Part of a small language model's weights.
Size: 16 layers, width 384, 6 heads of 64, MLP 1536 GELU, vocabulary 2048, 29.9M parameters.
Architecture: rotary positions, biases on query, key and value, untied embeddings, attention and MLP in parallel.
Training: 900M tokens, 3433 steps.
Each number is 500 + 25 x the weight over its row's rms, rounded and kept within 0 to 999. Layers, rows and columns count from 0. Numbers have three digits each. The size before them is the row's rms in percent of the matrix's.

# v: layer 10 attention value, 384x384, rms 0.235, rows 189-191, columns 0-127
# o: layer 10 attention output (transposed), 384x384, rms 0.207, rows 189-191, columns 0-127
# q: layer 10 attention query, 384x384, rms 0.195, rows 192-241, columns 0-127
# k: layer 10 attention key, 384x384, rms 0.201, rows 192-240, columns 0-127
v189 098:469533467511517502487466484501506518468515486512544494532467496494529491509467552470450509505500488493502501506492434497497481498533495490530476500459503491505490529489461491501522457508478482466513473515510514468488496508530484520551451493501463491514459533496519469464450494529502509467525457518479522491509573508488507542477522514498455525500481487493522514447524461514541472534530
o189 097:519514502509525500445479479510447485557458505531481486480515535490484490485486453491489485565534493527482471493494536484487454498497483526488498537500494486530512473525478523489507492513466478470477479454520502540480524518494515508488451493490554469477514558496485466497518483535455490458508500520503446520485498519500503470524495491482482529540535540527492456486539493504497519505484
v190 101:484534494538497483525477485473469481477509513492550506521554540481465477489503481474511543501459521484531503495553519486513551485482506503494564497554511522479476495489462525477467539471510481530512467502476480518484496498485491480500534505533521540547555509498529508512477473479513495489477478503519490519551517522518496525513502509527525528519499510511489448491472535486531515525525
o190 102:509501525485480523485476506517524467497513484511513476462513483473528499517532528514473523488545477492545501537499487492512493522492484506511438494470518480505539565523510556521464533502506505478481535450510519512528541499512505467500483446495510470505478482497505510474536504497532550537481509496528504520481474521464505509517485524492473475487496464484471522487528469500552531504549
v191 096:516471496502488511539540497488509456479508547533558467508492494533486528479546501492507585488526508514546468484512420520482530451516528517544470503492458496491486500511514490481538523505494519513508494492474522493502502462492470495452531510476503503473467490491493467513527515482455484484477526491482518519449484531462502477501535494443494493491522536489465498494460512499487468508462
o191 093:529499521465474528485484479523496511550490506495488506494483504555479509550504474472531492504497446519555469462462492507460482499451514517494481535459480499486473512480518470496489494499507498506509484540523504512493514507471515488542510540530516478497480508514495478510529503481510490495495519497493466517515486506502539483479504466514499515482487450473524474514521490514520527474485
q192 104:498492497468495504549527496502484528510467511542499465511500503497467485492465472498491521478499541511511535526520492560490513519504477474572501532484497487504472503508470460510511518475486512508478515513506515522509498493486510464481505518544486474504473490485519458531506485507513511512560504462506528457475500484510494472487504486510526433502511517514548519533497477466422511531500
k192 059:525498547500469539476518509461499507536487485491465503526501487501534485520505539541523542543458469513512505528502484526450481516462508491507533480504474538493505523556463479487486545487506462540503469490482520524495504514451489503507537462491523544524486565556514518509516462495476501516482466504439449480531506521521465537502533498492489502482514487515491501493490547484495510521486
q193 105:526517490559494462489493497485530473538522500452521531462508555522511517498500523526507479499501474482462500497482488488507495478468499506514514490503485532509486423464504515502500476527542507528524466524503505485514478524489484522504487491506501490509515507469497491507463517487513494465485499480508490534525501476498512514519532513517526513491500509485439473472503530519524484467497
k193 069:483464517533525533508498511493542504531429479534511503479513484456517535479492538525513514532495454475502501474503489504500467487524530492511503513511491488528465523494502489504495528513513474477540501506495523495470514517506500522505507490460470496529519497517497500542498482478483473494488520473500471481486508533551494474481495535489474549536546550491521483477492506430481535529466
q194 101:474522467475523466481486492496524527527523460544450490522488519497518517527504501482496513484518441482520518510506524544501545565489499503509502464497442480469441495502507500490484531515488548530462475475446489461459540480544519511482514461457481495510488503494499470503509511465517504522497500509526513491507499461511496458474549481479494528484511489494496550506504470501489453513487
k194 086:500477504489516546508479503491514468509433470519511491497538469499493549474486491528471501535514464522488509485532516520481496488506482484514492524496484523519499537489491482475526509536496473493529494497484488497481493510498494473479515506488476492523533507539502499522481519484492496496480520482470490501509539563539470469527483537512487539516519522478495488447502509432520551565467
q195 111:494513480489515518485491531491507505508537486530505506473514483483510516475454518497482508545483510488541464470547482506498508529506503502489550486490497472537450501471490474481488539504501524504475546530495497465493509506535524455500510500491458484511491447466482461476501483450494507514542527527545490474479481453444475458490497502567530486532533521479497474509505500480514526500520
k195 071:529522481513510508527454465541453511487495523463542502490461505523486527496527476528497487462485501568518529526464486475474490525503467499461509487520513480469477485452500524509491497513510505472527544508474481503475482545504476494509521538562498493457497518478499483539446525528515512497487522475527499485501451542521487505521497487494536505512493485458505476461455544467508482496465
q196 094:527477497503529456499485500499529475528489475524486491489513482522508481486566476502504485494461494466474507498459543462520506500537490501545471506487532499477484499481531545461508524474489510530470517483484491520454526515487557474454498469521496571472485488474467509511490455455475502459504460465513497535444503522525455503517518547464481535503509512513525471497448464502491431467534
k196 105:510522492471500457469462493486490506507518489468502456557481524481479486524522504479511506491483557499528466492484525500507548498471542508514495453489528494471471497498442514526453525496493527531521443522538476490529452538480482502509471547511534535491475527471526506502505526504485511486552483500552496496496515505461480536492461470493497477501477442498506512543516473530488480478516
q197 091:519510492466499518467521522476534550538507510524500472516504504526504536511511464496494566493505536528527554495517457532497476511488452481542499546507531511485469481485523517486479471465543502513459512487513529480500535453515530484520518498499506490469520514510494510480504437473496544518536497511484543511488513491468472515457499520526509436457513529478506492533517459545516520512509
k197 083:540514530525520521451519457501476494519481500512472560509497505547523480501457484510495474538496485528484523508455522506481456516502485492551498475560508450474498478498492529472488481528469518490485499480518508519487497520503461487489508499482522547496523473514489488533523555517546485490483511471521510519525500512543522500489518461509503471532515495482491486484503457422452488548516
q198 094:517468484524492500478478499528523551506498530478548558445466494512479494458486489534519518491471478482510477486490494509430468507497485539483487546559502492509482498506486497487483479503514511502517466498536538510466518513510512559530469493478507521482501507506498492533530493515517459504527518518472480475517487530509452485512465472523502522469500473494498563531520541498476482490480
k198 091:546493495500491482454486531446487483468511470504499525521514517475494503490490490515465518480499515507525466549494508515469500483448491518491508506492441484518491547542486501467510463470522463504504541515471482484504502488492490521504496532499498511527520469478511499513521512427456460453504483525517513473472452519481528499506501527507495456486535481515521483465488504482469487514549
q199 090:482506504502499505468510520501531479487488485490463482478515507510461486531515463515492501500528476510518498467462482501498508515530513515547515542499442512520526471509469452475477506479461481536498517542513542497480530459458484485447490502489515519514463517532477496520531504515446551512479491553521524496560506492490518468471524502490489519487505500509537522513513485473510521544470
k199 094:508517475527479469484498523475478552476496521497493556512532524507509496473554453475526485495500493496535464487516528482511533485455488509539499492486542520504455549505514477495526501500492491512493534495442503485498499453475495461518489525524474498498489512515488449496475591476479520486487456504498476515518505490446488511475508463501483482507516486473495497519515482528500496481517
q200 082:515497469475560508523456515503513475506472490563392495455505498518539504512549506479470502428534473468503493468525483487464531520516540472494489492500472451515518470496522496494514536516530503477497487532487481521543524476489476505515505503481464498500481529513508482540465511533521520512510518472513473528489508494534485494480520504561478507497487512507526535488510508447508545531499
k200 065:526519523511535491510527476505482545505492467517488501515447508534540470488457499505530519526472474476488484538539509520471470500532481474526512487534531494461495462521486499498491505484478519539460468488461480498489518502492482489468542503525538520496439514495489491514512468527514475502486499496462477524506512481507487536540514461482536503469483490519471466455543495498529484508509
q201 117:516490535532447512537540500490500523500494527477510493505496503497495491493439489488502479509455545519547476507530497531485453491475481501528480530520548527508456492471492496527535487475516450491495531541510512530524491548511542459499496528494506482504515480512495496521475462478488491501492511501504518509478510492502519503517444498546540466480514540501507471535502525496438492493533
k201 074:488480526496481542476551502490462504526468444502487469466462475488515506513481509469505520560491454473525510504504464536492472506521497500483481486499500476468445489512486533500470513522501488503480474491486531477473524513480495466506497467496522516484502509525459509513491465493469484528510491459438466521521534524513486513508532482454481507463487457471472477507499533472518510476455
q202 125:508507528510525486533479493501528469548547469481520498462521501488488511467454488505503504524477523517492496490515459523538517522462491506552507521474502549547459454460489492530474537487512512515482547530483510472507496518535516480497506520505455474516476475442489472464456492453468522495533507498513481490482518451477496486495485494510540459496496518455490495498530516484488490441515
k202 081:495485484541521548533500502498513523523478431492523492520489479469503565495451522534492529530488494500504503501481477511539463487512502512529492500504475522473482510491499485503518460493533479509503483509512524493493509520470468502487536477499503507488526466520501481509477443486459513488499504470491470458520527534528514498507537521473520550495512486494445484483527565486504550496514
q203 109:491506505507511487496494496504519474519491534515509489482518539512480504521517516494502512527499526512498535506515568503487491524547527465518507553509483494522502526470536519499493495479518477515514581542457515511484525531484490524473511503493507516475499524492524487474495533495504524468476476513467490511506501520497506521512545524497488497462496525491522486500483541448474475446558
k203 097:517527500511495466439534481525465498471553534486488513524482565494482468533508494451552482456502537475527506493494502502538499504464529514514485532482511488473514486508468523512500490515462502493513488492480497510532478495464535452490501498486569524477514539487514498474529524513503501521471470542500500514501467500488501544479540483509497451503473472506510494532538498532489484480514
q204 096:492513482470509519501518492507484494486501510474493499515491516508502495522535477511548505487500496511456515510482536509510500466508500502497479467493503525470582535549539493509497486519534500491532474483511466537521502499488446552500481534487511488516509567571514545520525519550514519509459476488474524510532498538522541532520525525448475526470482511518521512509510474538501506510497
k204 080:528516500544485514512467474507500541527515459458492497516456481490507497464470500567497495458476509558526506524472511496487473530495467495508487481536490502462448482498515465522507464475535496477514481493511473479496499523461482488523530494514477507440492479512495457507464490521484525503510516491513474484490484477494493517517536483471545518506467460483452491502499532491521505505488
q205 093:485479505505453538529507499516511501488490498519515495474449536504476497509537491534531497515518528507505500523504513518463459517470498534512544542484451514511457465502467471506518504424556519484569462494453485478465509519453505515504486534497501535469486496520519533528539494472450468510512495497504491494487510481477467507515492478481579490467528524503488510493489481495462511532496
k205 090:549505483504534482498484487497517496564448498506471533496516514528486474495536496479483496513504522542482535533497518575522517511510528514436522506532473512483497505524513483517501521469512501541476548472505486498470518457496479518459527540460479527520507494495491519508537555510510569486479499517491504493456479484465490518516513490526531537532477482568498497483572519519531449489477
q206 089:500467488537511563474506480469533478504497502502478504494537453481493548466576506505477465557488485527475508509476498508461506524491462481503482498522475508520496486505483497515500488498516509500493504489522493487508490482502447509488463469489503516490522477478574483493512503516529503464474501506479519508527468534505501482508496513503489537552483518474471480422523529488553487550499
k206 087:524493480529507491508500475524517461482502489487534476492486488523513459450486506479485493536485491496535524518504475526516474531449489527471479482473522531490519511428500451516524484474503515535486510482456458447511507482517492492514477490512491489486510493482500507497486534506528473476520526475477522501490550487462485477471486529538470511509485473537531480518449508480429470472498
q207 085:506486515448534490537497461471487450550470507520461501482509490517501546489474516520478509510493479525516548516537503511483497478527455439500467464467510510514486535532464509517492472497505445494452507490483512525544503487484534507448508490520467483523486500508425488517458504539497508532524518502492475461521461509520492525472488465482519505474480484529479475498516520517475505506486
k207 090:505505471537511472478467552448518546505527530509445481505528472489523510479518512488489475460508532527520521561521512507504479471493542536499455534426532461477543456501522454505539512515492504505529491549490499476497509494487481458533480553486477499468505530516521544453499424536529485514498491517487483514498504482501497503528517523489515514500494528499493436523520492576536538527452
q208 087:478525523549517522491475507533523511510533510486536521548464505470435484514506495474511539515453501506483497491506447469485507517475478551503449449491539520482511474489499498468534515476552522502521513555514525539495496494520519515503492474471479482514472459502499504485480469512504476517451524510500507459509497502495507488520529533490518516467479462501476493509470513485502464484551
k208 087:484489449517540498439500474500518513469518519481554474513477492476482532511466509458496460479506515496530521517499540485479511509539554522469534483514477488475541492481529520457556518506495476499489530500486494512498503528493495497481498472508516518507516481462456502500499534478487489537485516462482487491519497549556490513503525516516529485520475501540545470468522500537488455497498
q209 091:511528453486529499473500483523529501511511468497437500471455514447521475536492490546488477560516513517484504509537544454506488506489500522504481494488478458496496490551501484491487515486527505480488466504470471479478462472469459515507524502529494520537496505517491506467472482466538521495530467513479533494518515464550553506537496511497496482474474509468518483506533488473514524485520
k209 091:547542523497505519503502500485501486523505474466452475516455468540491469527467501517507491502455487442472477478507481525510524489483478500494533500528502475514504483489486500490550518478495483468472492501516468502548506468465484503487477484545507496494571526507497495503494506525483431530521541460505492524465498517503441470531503522529498490533516517549489496456479487475498508510472
q210 095:458487493538539497500534524503476512463474513498513449484494513504471505493535473489487491485514541479492530538510496456428483495528494475476451510493501510503554503469444529479532497532497482485465508506521502498524504474495510475513477561491491482502487504489538510489452552536503546494490512467497499481467493529508495513536502480546457486474503507476494504498514541496489487507479
k210 095:491482478489489527517500473508494492527513524522491476502484497474490528487513483492489478529487498487498551485538469520470458546542455460515504510490508543489515540508467469500525476515555488478477498488494475480474501474462505511499505486568516525488499485480532500450451530514481525554542472459490472508468532515489469495493517486499443496473492455440489496479496491530473520510502
q211 093:558478445501488475485470492527493523511481543497501472491469499488527533521556489486463487521531478533489499495511506515508502488493521476481476492489520463511538528467527490481502544500533508494546549519463556546482504495504474486532460550519468464480543469492510491466502512515482550511485521499531518444432538473529459463483470563501510474485479533496489510497490519460482456480507
k211 091:501461488514500469497494504452472499440465537493518526490475542472481496523508506494520498485470540515469538491535459494446488530484478479524476470483427460509476466514483516524502536493511538491558500530459529516528477463513478502475519494468481517502491515510511511471490514473509478568497509444499519514489454520481501484475512539525498450530529529531511460495501513476496504498531
q212 083:470509521489516490518481498505507502510512537508510501524487481477545514526511532500479452458525525490538468435560528495484505461521500515527492492526512543516520541487496520476450501486531519531501530534450492507538506504540450507472497489494490501476489509490465489457521509489479510499481488526521556481475487544464460492512470515548466521492527511491470496521466487547507511492513
k212 085:509508483506515501483481538491466469486517528490520471479535473505518509536469489468506482520488490488511519510526484491538517528456453510512529484472522499506461451506470527489511523517472464519482523501481513541493533510495544542535498510559502484492463503479528515505511528530491514496481477511486503554481512517520511447483528506492487506483460467524519519472509501538482483508530
q213 089:452517532484524518473491490504513544492490478521471506526517494482499522492525505528542493524514517493518514488511502502465470461519474474496467522526479475487525480495508534526526473517497497542494497488476445535450555517507475519501480522545431491494504553512460505483532477506517524509486461485456499483496524473500514498478489535535477534506527518482482520530500468533507481467536
k213 086:506527500530457456520526536543525509437512513489522501500475544489497457505493520546469479503489449495454447451559473461487466472503513507483459474533501523516509535467485492517514529498489510510516525506498502509498497475502492485547509506527535486488537511489543501530465488524527458514513476525483501519508458501448512458494495488510481491531485458491554507496477471506502492522516
q214 094:537481502557471514491514545564496448507496533492452490499508507484473492511488472494527501565496474517501472498515545460547510511517518478488515523490424507477497510513509498472505507511530508512485492487502507451512504503506540532459540504480520516538483520480498514473504475489473524509519520503514506470501540476501508502520500470543536512477519501397508471542504517526451488487448
k214 087:480497485482528464488519518522462506510507515491446558501510527506460529540489550521523503503493474484501470462500487474497527538522475560471514500498500468458538520477484541476503528490522479515498465526487491519499507478501502520498483471466507477487510507511504499453487481446462520490473526513483470479462489509500491517494444512545499535490485488508473563501513483463506509492463
q215 091:492478497537506459523474520535479460531482526514516503469512489485511464536542496433500526508487539520511567489503480486509488489509504517472487551490472496481464483487501539462486524482513497464481493444536510503534476513508497521481533466512536529498465484479466510483461561465479467509487500489481488493512522511460508475524470488507515500515483503488508532502492519533503488486529
k215 090:458524495487479535521460514533484503478478473470434487542514432540532482536449477467486503511501473550513502489494503498477464485542491488441531485501521492492495539479486488491500528514514471507461474489511547476504509470538500515524521474524491499562502534519515487473455520510499444509493499507486505509477505517514489511490525494511488472448522471500546496513455528518533484511488
q216 087:481475497525473461492508494495510499479529520466518513499513529477484537481518476484532513469508521494523555484499547495476572518466515517505482518493508499452500463522536556468509533504492523511479519466501520486547485502518486512518513484517504514512507517474514519474491491474515479518467545514530507517509493498509526491567502543477481476477480545510520511522510510492468520460501
k216 088:501512453499456463490531482521499498499506480524520482440496515507549481460479521482496509485526469529489472475478514486467479497478510550495466483474489519511522510463471509507532538506499504427469493458473504460503511497518500523474516495477498483469501532508485494507503497518490492482500500535471472477489472526530519503453490492518489513514511495497458439524458527503519498528503
q217 087:556479513526475471526494492535513483501481553507442502497497488553501480493516524536506504530483521494513537488518530493502484470489533552497464529541483469528501501505508513482474541462500506512508482511546455471511512476525530512454508444476536523532518534513485561510473529464520503524510499496542486533513488525467514519477495494555485514511566491513550477544494467504525467543501
k217 094:520480483499476530510499525517524491514483493540461503490526547554481496484494487523483488525445484492494484538485494444501524578536554562514520523476542521518531503480475508491502516435465503502480506477526528494511509489442490494474493510497543484519495491518466452544516532518505505520521497505482516502475470492501473498505505504545458485503507539517474486459509488505490528487513
q218 088:465534476526521502484487497513516496503489480533524451526495529462506502497454498453519506538527539476475490461501472516491492488501488477506535480484480478492505501460480536501497468547517535469499537548488487484505515460473552475467519479494522474449503443515503488511488503532528524455529503532552475476480514523551519526553422498504502496526503466538515505495500544552475462485516
k218 090:519460469517470522505488531463538507486567494494481533496557469500518500501525500494496456442473485520526492481501540492466508486460503524467499491490521478498522476504525540478517524521524484437492514474482517490504500443461506486514536490466516492542519498518537535482486503487487479531474523518500490453523576555529501530521443519531493531501504514514528515477545533471489524490502
q219 091:523491483507481507481537498544501503483468499511497518519442491521548465566496510488479481488507467439497548517490520501485498480486477499464512469509530468484478545461522538444547490522501509524491496484501476454476489490527527529490520504520475482495459503509472524469487477426545514440459499538476487513507484456501519502496520528488487512511487540491498497474572494473514518553476
k219 093:524484471510444466476486467490492484547491523558506516549499509506505499519523555496488473491529478521522546489457516505516494526462499475511479540502501511499478529539518479481501527462486531486494462526513484492508503489472473491479475521473497502517493514512505529554473463516457511493487510500527496530504516501521555473516568542529524533500497506512504472474450517460465503478510
q220 092:544466501540522508516515484528508549477500515509523525553509495491531482499496515552545496489488488471514486499506503549524470456495482472457488531494499485507482475481487479529544515465508506497492466522518492494513435501527534533536491463486516504507509536530501526489497500520500500484452524513493524455483500476508456505497500485493488535551520484497452508538434500489486480536534
k220 094:499514521503484498471505492516546503468492492534470471514493486513448489490508456522480531491492524507480513550485444491489486493543505504482498480550468522518493455511455464506503524441488478529474532523531479537493521509476507510505488494490481490516500490524474489530492475523458509498493489484450496499484512539520605520491469490513541476484489476518480495532514492537517463500551
q221 090:497481495470514488496513541503525463529475519471473483521537551491475484468503494521552496499517481503515509510535515477511442493482504513520469483496520519457513479470492477495517496510504532488456490500512527501475500469509475529499472463560497516525544465528488499511497537476473498546525459508511482485527467491476501544505543470517491516467483515471510500545485476548466490544496
k221 093:492495501496469501478435499541493491511505514475469496495509435525498476487448484527518524482484522473534481508523525468518534501550508546503481529554513480527490492539521504496465514522481513485526477485528533484550476463488483520522506468511564520486535553482534509517515514500493478479528463494521471472440506519515492513503514473512465470494537466439506490534511469494517487492510
q222 091:477493463529527486465518524486477497520519516488494495508500474436492538530509450542510475541520463485488508557539511526495507448468481530488499488513514470511499475506532480530467486525540506510507515460509498470506470479521533520484502530517479451505539501483462556528490483486489543535486478528519512527517496511501534508500487498507498500474501499490507535503483467492464485494456
k222 090:524506505468487508500500467503480521539491477460503509485493476513518520506493576488548503528470519485500512520461473482482475528523544531504524490508482481497492487487518513489494495482478514477509473493493493529508542514491482548468500469495538485468504488500481470458484479509532551567553480476527472498526494492494481501568489466505498507516475500511505509450483496529483446455484
q223 089:465524552466503520520484494506500540509493506483504493476508493485526496470549498526476493513470456517462473519502501482457495488486503503534487469518483517464494501477465493485489519499490471497492511481511529519477513507471461502502541486474574518447527492481456523509509476528485511501502483498511557428486488492485518458480442487517485545543532518500437500465495532500468525515510
k223 086:527501504549491506513495506543529495516505489495482501506500509490483516438495507487510539514460540473519492558490456504518480520542479430476525514478491510507514501488524514529492473515446524506490549509487462545504515539537548510493481511468471518542523501476467503513500459498479519500456492492485482548557515513505513454526457541473515490523477513489547536522489475499459522524474
q224 092:469476504523519530461432525516512482539491498533474495495539532468491525527507533477534527503504500509535455494570514510505500478485488480472537511482485473513538498505507482507486503526518460485495504506478492476543529490492523483509495482572539495521508517457528503447483500463523553500497529526503481473504498477522479519520480480502485510462513488480509503496537508510473525489497
k224 091:502525515521471516476488521497504507493525498496509503492483516493555482553473488467475483510497459453474493542549456516468553477474483570523475524551480495467495463529472552465535493500488466493521530523501474508516515510539519493503473510526489489494510492492537521517513530493507522522519490512507531515537498458494495525498490535497499521500487547473504503490491500513497522484494
q225 088:484550498505490465513473532496475476490486473476479493515508482493509474488529493511495534472484489514479456521499501490536479461488513499448546564481500522515549431492473513558511465481530477492495495471521516467526487484482506490458537515506534487533484537521480519465481504514495518473471529554452461480470493492436515464492483479521514475511476513505544493467536458512494525535495
k225 090:494466453457522495479490526507485517524471503533406501524521505525494492442500511496484551474517511532544510454531503506476498499546480489535521517539503511559519537503514497505489549519478505483491460437519515540488472487539546488507473492527501489499511525535498493520534532494482476509477461482475499550466530531513522475511493539519519472513503473512549515527522517492506572516475
q226 090:504505521468466455481469515504504487520516459489515508483465521479531492473487476505488515510490500499497547485512482485494513450474518459514451502496531520491455506511495493501497468508533519516455511496469488516543426493519503482541571459510468526533498509511490476492478501440485546483526482487523546453512472495449496523508498562521534466452511498508493505525516550496520490528533
k226 086:514512445522478481526492475469529509498509483477525499458539515512474530523483503509503493533529460497498515503468471534528535512542488522519458531527513449519520468517486482495539528513513445498464530488512498499482518461528491480501500499460531507512515490480506489479479491518462482500527496493510542491454488464494537447465491484456474511518501467532494529490480505505499543505540
q227 085:495515473506506451514480512467520519505476548484483513524499494525529478557467508486554485454521478483528456531507431477500484490525442496488505496479548523522471468506473489523502504527485475540492451525483521486490498473495529507506510495469537526503512485520518510544491522507500494503515461505521526498533492472488496504512472488500504513479490495458501493482488483510471464474525
k227 084:475521506528467518485506546505516518526512472527510514513473499506514518477470533497451499489502490476516530490526479493483495479508465456486509498508504516504484494476488552522515466472508501495507540502472495507509529511503512505509528497505494513459522528491527501469537498472494516534453555518467491476448501507508474498514526493462488487498468478532503491453528489527549509477542
q228 091:461475475458516536467501511524481478502503499568493509527494484496493502504532522519486477513468518497482458507506517505519519484479454535523534500527498552513479529472513522507496454487494514436507509486521484497511459508509513489518490492518449489514463490513490457512471508487476483531490500511486503488484505497501485513466494486471522483473504512483525493472472522470466516532457
k228 086:520474482476510449477545489482459432545505494497509451493541503473525461479519487472486515507465507519496521531512486478476511504449547452513505526540477505485526504504530539497498452480504547478514472502511526497480467455476452518461509560532502481471512475511526526541537535471475461457501508502496465532511507550443486491478505566527484548465472501529523519545511468498499542531478
q229 088:492511524484471538509487537475489483484494503492520557480484471541441470485518526468511470498500441472509444501481503540494471493523517502522497550534510500515552490508488455476470519509527495494526551480440541504528491494528510481485519507519496522519522494520507498472481506514481495507489516521496475488494518514511487583559534462500471518495508474495520518474544494524528507528475
k229 087:443505484505508494492492499554520501542518482501454574474464504494477488504493509506490473503504586445522460497485482489445542552538552530441497498499480502524551538528476505499506484418531502535519504549504509552467527532509523521492495505472494468474536493489546489511485542480493504487482523553506518482501495480530491498491469498502483531497499531505503489455516461541504511513512
q230 092:466487505454524530486541517495505503502487473490496498528521484520532500529497462457499496501514512517492509500492459479468503495476464476498524518471478501530498512491478483495528457476462534522539507484529503481495466486503457502521491512494486507508463508514494490540505501498502508470496523494504544498489505493473491517490487483468477488497486516477486485498506500480519533520519
k230 090:501518510535518532525493487498535516529505443519520473544528492492456511483543450504477550507489484486510479501480471518545531475497493521513469482466517513506509481528488539537507506506521497467494491539470515504506490542491487497510548498513532519498473476475505510481500547496493516512515508478486461513471497509481510493534493487493525512471437508488502574515516478513488474479512
q231 092:490506503529501477512532534487525538507492498497528504506513487511491465497472447497505527500505547481482513482484494552524493511487498509484499447482520531480501550548497486548525473461475518498490541520511450461513501483506469484510485512503517520511537494480500488494519534497499464433481508514497501507504464532510486532507495519517510505541508454495469498501487531537511494522452
k231 086:540479547514472471510474508464504509542541482493497527513530508483517530525498542497459519513504494506466512462499438453474501514516542518501533527532523516497496524470532519521523418523493505462512487508534525486459450540495459490478514446531503519506462502522521511470515470533516502509510493472481495523473468503462474473456513549517543500487499482522475491496519519512528472490520
q232 096:508480496472516491486494487537448549482509518506464488542474507508502484503517507512500489466521493498470470515498503532519484447479499500471543500496486502490472571509505496491496481504511502503530455515505421478442512511505501518501474516510488511518477536511484510470532510523497462493537478482528492504510496466529480544478490512483504514470499487490529537493487494506502449440487
k232 089:493520504532515495492504500522443492520494502486501491522493487536508517546489482488473514495509546532496473479478525531524498483458462487501495526496545521515469511491548514510480492503508515465475503511521521534483468525497541494488492512533518494497462487488522461473501523469512513473495497493524555527486488481450566482487491480481549539509545531505496476461504501481499456431467
q233 095:498518494522526508517477502557476492505487494478503522492486512497517501478516529511502459461506507511482478493518538492504515507489503524505513533471610505471505520504473524551506501499477485516476460449509511473521505519532494476512490512543522482475567466473507504481516503491515510461506497526490492534495495493509519493530546511547530485528514475474524502526515513454549510489470
k233 087:524499485481497522477527474514468528589514481499508510517508521544500514501507513546465513499513515547482503434483461505493502481503515535540470525523472508503556488498533513545413500493495506512495479499521511476546507547477479485508482513510457512544555486515487487496509505534483459476480531512464501481490479488493468496480498469509506494488516491482486453487503487478509467504501
q234 095:494512461420494527520452522488479461516507546531481503477528541483508491521486557471534515540556532509509491533493481487494509491511564524483445483495491489483539511532543505524486495493521501458502521485528493481478484497523504494474489470481497518526490493483475468537512477524514472519536486510497501466498490536523485528458472493552461515487495494484499478526504481495564487510450
k234 088:488467486503506477487485507500512525508467493488472522519481503492508506495514481477516525504459475436522496519499510478492488471478544525504526484465478456506473545501480468470493532489462485474490501565495517475499511510518502533452489547498496474524478520513527541526463486518497482510521450485512461436479513550505500491514493554509466545471525530449498510533542487493483482490521
q235 091:510505498507520503496494464467508528495534510487504467488486499472507499524521523505474506502487543474478480530498476510504502470521466489507480524479496529482498526472503474528492530495514525500494476490514490531483509513475467520575496511494456482542448511527516516460517479506486489494486471505474498493542504493474462522503481490483471483471505483479476484512521471490501463505484
k235 084:468491510501521484487504499499536489463497512487484481495531503550524467482485485498478465484507514531458526489539496552525512475508518463483509484530518500507531509529507455486476511462482477487518460520507514483523470462522535510490447476511454507526473482509502489512517542500456457510483526514533493488570484527515481535504470468506490472503490478516567519495513491492483479512519
q236 090:539502497494475478479471557522485468504507502460533517486507502514513484516477513497467532517490473475506487492509484513484526504500475509531485454475490457470479479512468517520512469506495485492485520500523526494525539469534514484441533542488536576504516457506547527503483505473482508512502509494525460470488443453470531503498521538472528495549496498454523524492512517536464491499556
k236 086:479498488509474513508513526439516503548500499499517496501482517466486471530476519512499472458551506494510497502516458479525494516521497568526466464479494536557512469497455503475483452528494460474529504537522462465493479460521506508457486498501489489489504502529500496509478491506481464502490477509509521489533500501517483488443482473502499513482499476483483514485536471494464507522526
q237 089:508479494531495487503503501492501536454507502499439479539526488500454475539473498487462452466486458503561580501522515481487515482520512478527488512481554531552496526497496500467495468481526469494503530524476457544494427528443459480518497485541503493510471484503544521455528500524508499547491472511489500511467485534515478466525472489523509525511510483494528494443467536496490513511549
k237 085:523508458527539521490494487511469505522475519508464478485501475527477489476494473499484533540512455494478525532507468484498465529481507487502515450493492492530545449484559519538523463522534525469501466554474498516493541478480512491524504503527531472504480505523481495545467513555462505515504498482483526497535509502489499499497483527514516488491488532457500482509535539492529527478451
q238 086:494522512454583468459480502506451484503521530493503459528513510511563431488517502437476482485463471513525532507510496466468506505487502479483467498515476483510518500457532504502502494557475496543499533510479498514490486469512508503502522494493531462506464467479488536526508520514458464467514528487512516521521497515499496492500508536487479464508484468498500507532501483509499507540569
k238 087:486496546485494510509510527529502471512457463553506474485523453522513549440543491455532463537492487487484468490432498512524475478518482508509508495527490508438502511491534497522484527524507488507443514514574535490498518562457468494509508497502472497516477533430489512498431509536526487533480501527487484514508475498515527525506485482512511507506478520509485496478543502463502517485488
q239 090:470440515523513469501506509478522527515493494506531507509536462449490507480517525530508453503515506486526482519549487521488530493555503486463497509494524480462553491490481502513507529510508463507466471482518494539531471467508494504488474530474522483499542511526526516476538497494495535485500490535551509489518524508535496563501511495495503497507495479474522518487513495480506525517472
k239 086:500483487506523497509483486501504505479526464496459504534543508496498513520471473516472538489487489481516501508476506545551497478475535497498501499497498544514464514548520501482526514500559491445496473485504506493477525530455517516537484524523536481542494505485538456471493510515461484485528482485530521505531506457497484460515482528515467537515482501533552488485465527485535484509497
q240 106:527498533471558442453494532495506500504505493496513509510456442521523480481474523431487484507483509499479534523485464511491530471493483516465469499525522524489510484500499520489453488491525468511496548505495466509492483510507470486472504505521474476494503522496476524489514492521475515431467504495430482544491510463483497476525480521446531507500523457502449494504474527522513512516500
k240 091:533517499498480513474487489486474508475464470564445524475497469488495450509507467522561496483465516546490535474496497502522493502520499511514464550464501517499480493437461543490525450497542491482513501554522451532498504507473514462498488515514511480500490524497504468501534508495494502481502495521495489486481463516489493554505497476517451496494504452471524478507504504524458502506536
q241 097:499493521494506523471455482518516455504478496491488468529533499458509497504475502531545467490517514541487484495517504467477504517490474463504479492491518502513479519512420466510487494560484516510522495478511528545489474499505468485487502506477492474489531509524497471515522485529495502503534532519528505506495493492523527511490504490510507484531502528534490515486504479531510505474494